Weights of a small GPT-style language model, trained from scratch on English Wikipedia: 3.33M parameters, untied embeddings.
Each number is 500 + 50 x the weight over its row's rms, rounded and kept within 0 to 999. Layers, rows and columns count from 0. Numbers have three digits each. The size before them is the row's rms in percent of the matrix's.

# layer 3 attention output, 160x128, rms 0.11, rows 51-101, columns 0-127
102:400505467579462532518502556476527536497495590440431503550498516544476466478435432440578431445576483489457455538612527620537556503465551513431532522355510506450532480473478470623420526586504716553526475484535510530525505525464547518503554534445493532505466458409505563489496486502468495507485560450583482564524461501557551535555564537483529491526532507535508515518526482582526500515530
097:487545625531517606561455529387483517566591537452579455488495486440587579439550579530513484634442437551518517419569531421493469540592511505495474462402525489592504468472429509478618473464529474492501491473523541544538452469443463531510533439555525449471412571472495465538509404426465463467486493509563550539487471485525491478466462500452520498490498437399561484420511531485474468495563
088:416467493540530540538450574511527518531486444549573460474485472535532467557464454484432599562467543443503513540590463528494388450433569442393515511442521477488643542497394454562587499425596435537553520539458535536490576562549470499567467539527564561478510484439472453469462517490501451514557489510564474500498546450491532506357537458509535514459447466576408501478540528441507431551484
095:465543430491655450491518452507566383491488458589545482549599613508444483480423582457385459565467484566518481393515502491478387529546472504414526486506571395527567489496501412463474546541486525461526489529459583475480600543553499518513466513503472553492480451480586499484471465557542531591474490538528538474502521568433472500583516560458478506512469474489499489556408512548548449470482
094:448440475508448575508484444544516488495564464554545590569517535402492423454515486529454412540548452481528631457460432514542519437463523486519523630452496395523421460483616500420527442436493462462490384565529446479438475486496474451565510435548526557524506563510466539487444523536507523486523505474453415537484504483572480458456549581516448514467580579418451448475534561419503447511534
100:448494562557458515513496501454470519483461447514483409633541467587469503441538473510562565494416510578485455503539445404494420498541590524494505645517469499530505473479452521499459423643480562532511549484561563543475504577528521418470495478519501547505463462500500531566581543472539610452506519485470577504483472458540551542442533501490447634487462488419462512462476430530394540561545
097:441500408451492577522505471446513442506537543515451528546359486504558348504481408438454449562486495471603528486470520549566492505482601598514539547535520561579469480582495383439463498521514483545546510505461433550512565508504612541462456467501473546479584530517534440453529443583488518444552528482539473494464420466446475544417488450518575449484433461500529498559397486522488533490480
097:439506454559502367442552444630429452500506583506444509532400588497476501440522482494505425502552415507439527502446414601601475456519574452512592414403485453409512396575552485486524562424518487552456473508445534419483473499544509502519488506468503542439453464448518494505421539495456498469563394511511504500419474495447497544499450516425480515505527553484540503499517565506567521452489
087:585476460426554588565548470376548510533602476487575609556453436550528535486443514506489438437443446529556489476522504526483518520559476515553545484425475499485493561501565536534501455495476554462509490534471512518529511553518627449516457412399518426436423490537534466431491486442604491472540466488516547524462510478445459414457476574511460525571466547502524571398426498365496520451473
099:447504503437561432485561459568507523506525563588518331503492499496453503508486460578561446478492470470461494453433459503474553539587501603601535438508520536505589554549425521478427539444525496500491450540555512514581557491530426500536506469434451492484490489465492506519509582522453519501521515630615541455504628445501522497572543599527549513503599433531558419517448531506435502495505
109:567543480443528499521481551533503519438432519527506578515486482578551481433524615597433524473462524494530521512562498368499477370480442472530659538452535516569374489517554534544469510490511524479490520472496502472525422488549493460508487595455563548499466505455482560514517530558447545453455502449600474553482495516567464422362461477418534508565516497487473568494552510570496605503488
099:469538420390563479499572469476449375438442539618483473571609536454525528501488480478472408407407428506506533537546404496472465474557545532489445521407509533573458415471446523495571489588575434496550467497508413440463544531423526440527504451496431557508548452532496468411552467511489460450561491447558462591471448493506488481509545537447535535482527461438555513467513523505441490464463
088:541460477478467518452388562475487471512613507357482572482484541531449606542516538462558494553519544593501447359586566488472522404602534528423506447446473498441549454483578498526579504538505553591477469505448524529458594451554504573519482528523483517480450545476513500440439531430511473509504530479455483459566466554543462429472453467519419492472551425488470500487552503588543553535446
106:352525474499508498435436547438434584430521399478484494429539476508411531426530412438415461575464572527512553513592494561526469575462527522553505440577575414522475431581605542495496462363552477473491463516412478536430558475520510524526506564539488486475547486492493545437545442456542487457525500419553488521484530480502503552467573389474434492548442530478495488474530485506497469457500
099:485521536535483499536376552477539447387475499540508410504388417516538552401479527509471467605500572573462566555400548502496502524439554425492508475540484469474535500495537530463545561544382512419485467522516502502573554474573566477470505476467485454530589548442484548472506459509497487493486514409552513483530541466430508433452491538432552483446546459589470555639491423532582526551454
091:591410437498584581516473561435484517499454439525513461533521456447568437443551488458458447527493473489504515467455492536542524447483544435448464557575517481436444617536358502545503505425483460528461550516536493507470513493488503562562534504460455489452477579567464557484672499510445537549481403521490512543555582524446469581403533532454457496514551532566442548441501463601558518460499
089:452534477523472495427522510352559500566505375587551588518465547428434430362427552507546427527487534449436431543540541490474536550529535470492367531521498491463525531509548501547449398387493479495489457550518538482554456480531483552511512487528499523499446525523576485406501546442504463515493474530601513471505482536430457541558524479483479407441394439476450505486562524502534575479502
093:576508513447588542553468447507632494482549462477372466484439537469531473446584483417498493480521526497468595498439465437593541566436534455490480460513520612545422456462493513511486446507486468483485476393517459432549472484488503523500487503476338570503588465472460461519554505509547463411454549510600470506423507540468493479433448429440469516403529530488470507452510453495532446402463
105:493456425489481600473452446425577494492527483437588555416502508574492544410486614457473442509556476561483489483581456515625428516480597398613418422482434542612516618462585492461515473498453532520500506458474417496559434551501486457572473526540509469538465534491523482480440479495560484512497445556512488520528432523504416444454450525513539540504462500558518488550454532501562512526561
097:620450635488493528521512573558504570433517507536536428470510403517533467488402503497594480457556528466555543517464413485480524540570480530517604430520515517566522591588361543462370603511535534507458559501529511544521428532566517512516452467474519518540496520513468546510572486536475533479392509457454526464468478437478535446506573539496550459468492497379505491474525547496469552447468
106:509526537563513551433500509411482534423532590468501531418546553539458489454475470467509616570515482566513606439517416579509546492536560494472624477559482577476542538519414418455404517548412458515473491460505392553541512396429602527515523508447473478524522570450583485433519522452491494545491510541398534430487548563487552480519453450486457529456510486415527525477559525473550540505475
112:433550453575593470487474489436403451500573476443464478537450519557553493587426505493555516614588461518489576405524507479494549422539466549523523582394571558511439526425502478560455506400466437529547478501400486505525476479479542533435517539478444470476431491574491427453451414487483513511538548495479519414514561491566526503543625507537517538522551512436490564578529468467477424468450
113:540398520515536452497460439471582552409548558395480381554489504484522588488451548490624477531473460517441564528498487511599558533533494376568426494608488517407595545504549485435593425503554427529448512522489485524546529455502465543520457595570466533501535523602444470541515517520522477546497500541504520490456438488448480500391509534538460531502464474445477514493528440497532451466429
095:447408477495546507507491457548498542542461396430578571545449478435499613591516545448435548452464491465546569547439384531610451579460519537525555514550518454531422476476481526512586468485666585524551503495490531576492542502550536502479559457519474514498484576504433629448508489492531429525538501508540533530498586569487494571500419590534444496505560456511493529487503508527481498480482
098:447566515544517520506526552521452474527545589525502478446483640511403516595585557530517502524570480570566537493389528601506541478417471454423530455522360434420492442432461499526411576461474435497483556432464536485478545520370567480554470506484422469569489586473490479515451510566429519469549472479465470559497454539553493537486497537494548530528533446516501538514479471534575513575498
109:547473522505520553377457478577516536512621500465503527478532528513424429502411437518419563417499490563432450510435493601453561440452580461439461424404494589576533485499428564586438443455416445489453518441506466526476525536571360424464515533507523467470532501507511512475536515534570483408443488456493530512478518521518506481452541459474460451464527501457581466496565483548418468519553
102:532544463470563469440469585539468510527510475563477469554491451472495528338540517369576629432542492571652479478579492566431510566494486445418412429494466444476553465590568510510553461465500489483507512587530486493403450504510518549494519363535532486525476522468440520496497457485516463468490452451476447384515509476523453504506498501470501464495532512496507466492523571520497570549588
094:569397489442509500409516559426455541541545549401450569478513526450491498583520425591531510533483535405529469623434549436443419509411559477489534523518484547538572524455496510495446477572475490543419513503558470534505432422389494437470522487451489515467444590493455436444584495478462458571452581473511510486498498496468542413461549507437440520559537436476563473454513504570536510444573
107:490395455538467402473563567547570472460589434435443529522415475549497489461559496562534610479527515406602553515493490468481550497573469579499498521476541319518431443552522500393478444563519584520438543473459490568471461482469516546567519508519518514473445435490500446398521460534469479480443506449588575503491479445526480472453472473497456478526513466526469508532535463414491514567414
107:548480500597393441431423514499511486524605468589329622500482514509411461547462543563454401367524486440460448515486535449590484544573533474523440498480496538536468371472476468523451542508454547521420501502456455512528475508442562496585509465496567455529535489455545475484527450447479565488493521534489466497466525528509497477480425560460505456552552480481441518491529499433418503515416
102:635468398527542446492473518452460538521461508435448497482609513428554480538496444467477642496501468494501599557514523478391504379475496465420503622526470413572486441426547538548569512496571492550551470465551448498392556510606482569453465471480570416498508552476461464436433509507508550505444483537509570459478472498585450505543455523450491526526474459528509528489472522501475524454494
103:541479542518609493494484477526446473597452537552374517561579474493553501490475568542489609572502571578475469574468538672414535552482514431570548452612522535516493413543519580492477455482551437541448462537440498497502459512471589471523532547467543544473508507449440522470508606512442509502421475552458530557482483559504536511515540526515486454459494445513440434567466452503591492479449
099:565603387473494495589505575437436510659495501538532521394501422453542490501523423471463561505568497528531451579540507668513462437492466537540517663583416454521475520528487486551480495526453493577484481527480474453528499534554413461480482503548474422456469507468472471464481462460547431556442507463416520525464463457483468502518470496505478511423504561554491530462462461474462441550479
093:452474482530548546398444464556464507513508388507582562513483580478491478581497457477518413317489561533543516440450461508497510504454458514500602528539501434613516436448525484598527545557442477526579555598529522536412466469529471484446567466540525464486466565523435516535543504483448463519425452442463455460516488517408506417529499459471428614461540419527477464520514543479503517486473
095:516506504493597563436458551502557527497485567534551580464463379494516550543495537500533527499484453496503536429552399421502441503409479479518475522558394582507635432459425395428465472566452599444548545495524452486516559605492370455424527522504480486465509502431499468510501453506507461503506484466525518572436548456461487481545469495586515523505526478513439474579563490489497471380550
102:464507483558567465533565549550576565541531519467503603490489511535549469581576527471435523451585504599481391466360546493468554493409534524643551566580483473491455464518535504548505386422487502545518526516586489465531461452419508475474498499530423475527527527563506449498470472432468510482584450495553557471523554460484451453502515530532504460442440459456509406596452429498506542541453
097:551461508475512594643531500562582564489555450513470499536422548573421464523490514452544530367494463476597535575511526401506452409527456524564499493485472458539465482571439476500616570538589518532489528560533525470482502472494495431470531470487517550485509603465486551576512449466517500596485555506493622460499548399585486476535551497508451573502420536491501502571444474482556486514473
100:590456579383564534575440475395555426466593566501465501462457574514528503549560474489476502437498461556529468502527418536508555476455571491393378466506537483524479551467596510433479500409511538505535452496450503448454480590499427503486526458591454475537570519496555449533591543597548441475514481541475535478460526537527445398526440565514514554497466455485570489458562473567484498485558
099:492534511570471560494403487560528576488557457434485522610458546475521497421583390592562496661424525600456490516484495499479471581504550580505577516476536500491579417543387512473495425516510506470483490494542543509504447509503573495440516501485529503533468481476418515540469559475564509497454501538529573501442497478434590502586479476537539426571609444539494598520481497528552536461515
099:471495603482492622463514500509532462527474588471525531441469521552522343486559570417421392484551568544444446496582439497494521482497403503543465536507552506528544560534489549540442522568433536493484452428535449453441442490467478466442426598401533479435479556478530499520449519477453501471450490531484571510569486565502473509441449591543405547498455450444524508503544484511589422505466
101:543433387514477486518537490432460503482472517474484437369600503459393476486481481585481511536351534513557438393383555495472523395491515539451492488553559403403514563508441567443461456480475488544485520540501529521613511445542508516480462496548523479480495524446432501536530508455507486558460544418461547469478531505508554463459453483558474568489406521481462408502423486496544427459481
108:512442565451504550477439421504530512495561537417476387478442570449455433522447542444413520447411583478530495376460483553549464531447528534487480528566510544500636469523475495473618424488475618481557502532545513500468491512580511488547545524544495478594571498478493442515558446551553462406600484511553446411490373525484507496511490451447466478477554540481512513430495506532461506471471
106:491443500490476484475460491490425502496484386463483357517482561500597403495496516414527521401562488402416467389541539500482452426507523477534553519462515542449448549459453580517465420566371484537468429468427499505570540593510512479437511502550468536496446538462451529518549638477462512507484481482521539559443526492450560564454531442479456533429505511488570539540513516518466444541415
098:454400544589512433624466549486478504440546531489517447537503496593438405505399518464504566410554534545485567409404604447497476432519504497380546542544535415506565538560561489513492530494490611530536542505505539439423492469461583503402509513497475532552559455544477492496484454517536559522562561479526495553479490485482549526503485405429585531537436464485470417533492546533517485467487
098:543399556601447520508420490606439577593487426527574503506493526506382445537427502532493591511458652592467473461591427634544487514512497535437479568579497532492446481423527463520526424544520489439524464493496452568529517499549527515551421527557469459493479512541530543485450491389580523508590467451486500462480484502522526495489435497515524552449517522476467488503500584444501518533466
095:516606534517481525502500491504521559606435484578476349515432522507502472512522510472462561435516470477493508424437487496429589556465487549527531462464448599534480430503498522542453431585553585475407559479458504414572428410488524453505461546491524508499376471528515490439510459470506522466544420531513464484625540498562546499472514435578540480498449406407504534528527471474467444586463
100:446458476352455374584519530469554544487498468526504498505534487494459463492567608452414588585532543539479492499591555476450512544540502502540474433506464414584547373623497426486472465567597512497477447465478552430565468519478451518552502464468523501498546415488437532578500532483432512527439572476477558498500531544465492522527545459539533582547490484486540439447496435457577510437501
096:500484511417481557503422443490480578454529452444553448485398466428464525553368447550470446492467532612463485526495417470521425491552503568487443502476502483525604436469449407465500506494532502440457538476497521534547494502524475567539506542555570452451433555411434414522472510484554563464509499393487583519609454549507466479477561448495624471422437534468447498509547502518438451514436
103:458569544517555539594514469538490475463592485541393468501568486477562427475408585443458443558581556453516522567489445545481543537619549419496471529524641548418552475432469481564473472459498462554531466533525393561556525519450415524515509529476523454540478468522497500560478474420542511441531458525548506434505528522479526522465483488528465543604503436430456475562406518407483441475544
093:483562519544373395367447460485526366525446420449525534565495462486591556521564619565569467493475513480467468477491558512521466544486410419457439452425459523592492493462445409539531435441507587474551525477509480527474483515476579441438518499525524466459453531464535542573486568533558498473537463499483385480579467499485525526523534464481520507555564515478550535544405499487475553515489
097:411510542586589542530504533542358593424549498493425497498542518537525542517523500410507526500540520391526458513568551470502550555556474426420465407470390425536503536522482471458570462532435502506530461509451421528496526487476468418427462523502518536576533497517528417458477568485542443512457549468576501527487468378539452494496559495437513576538455518508486498561442460417446476399446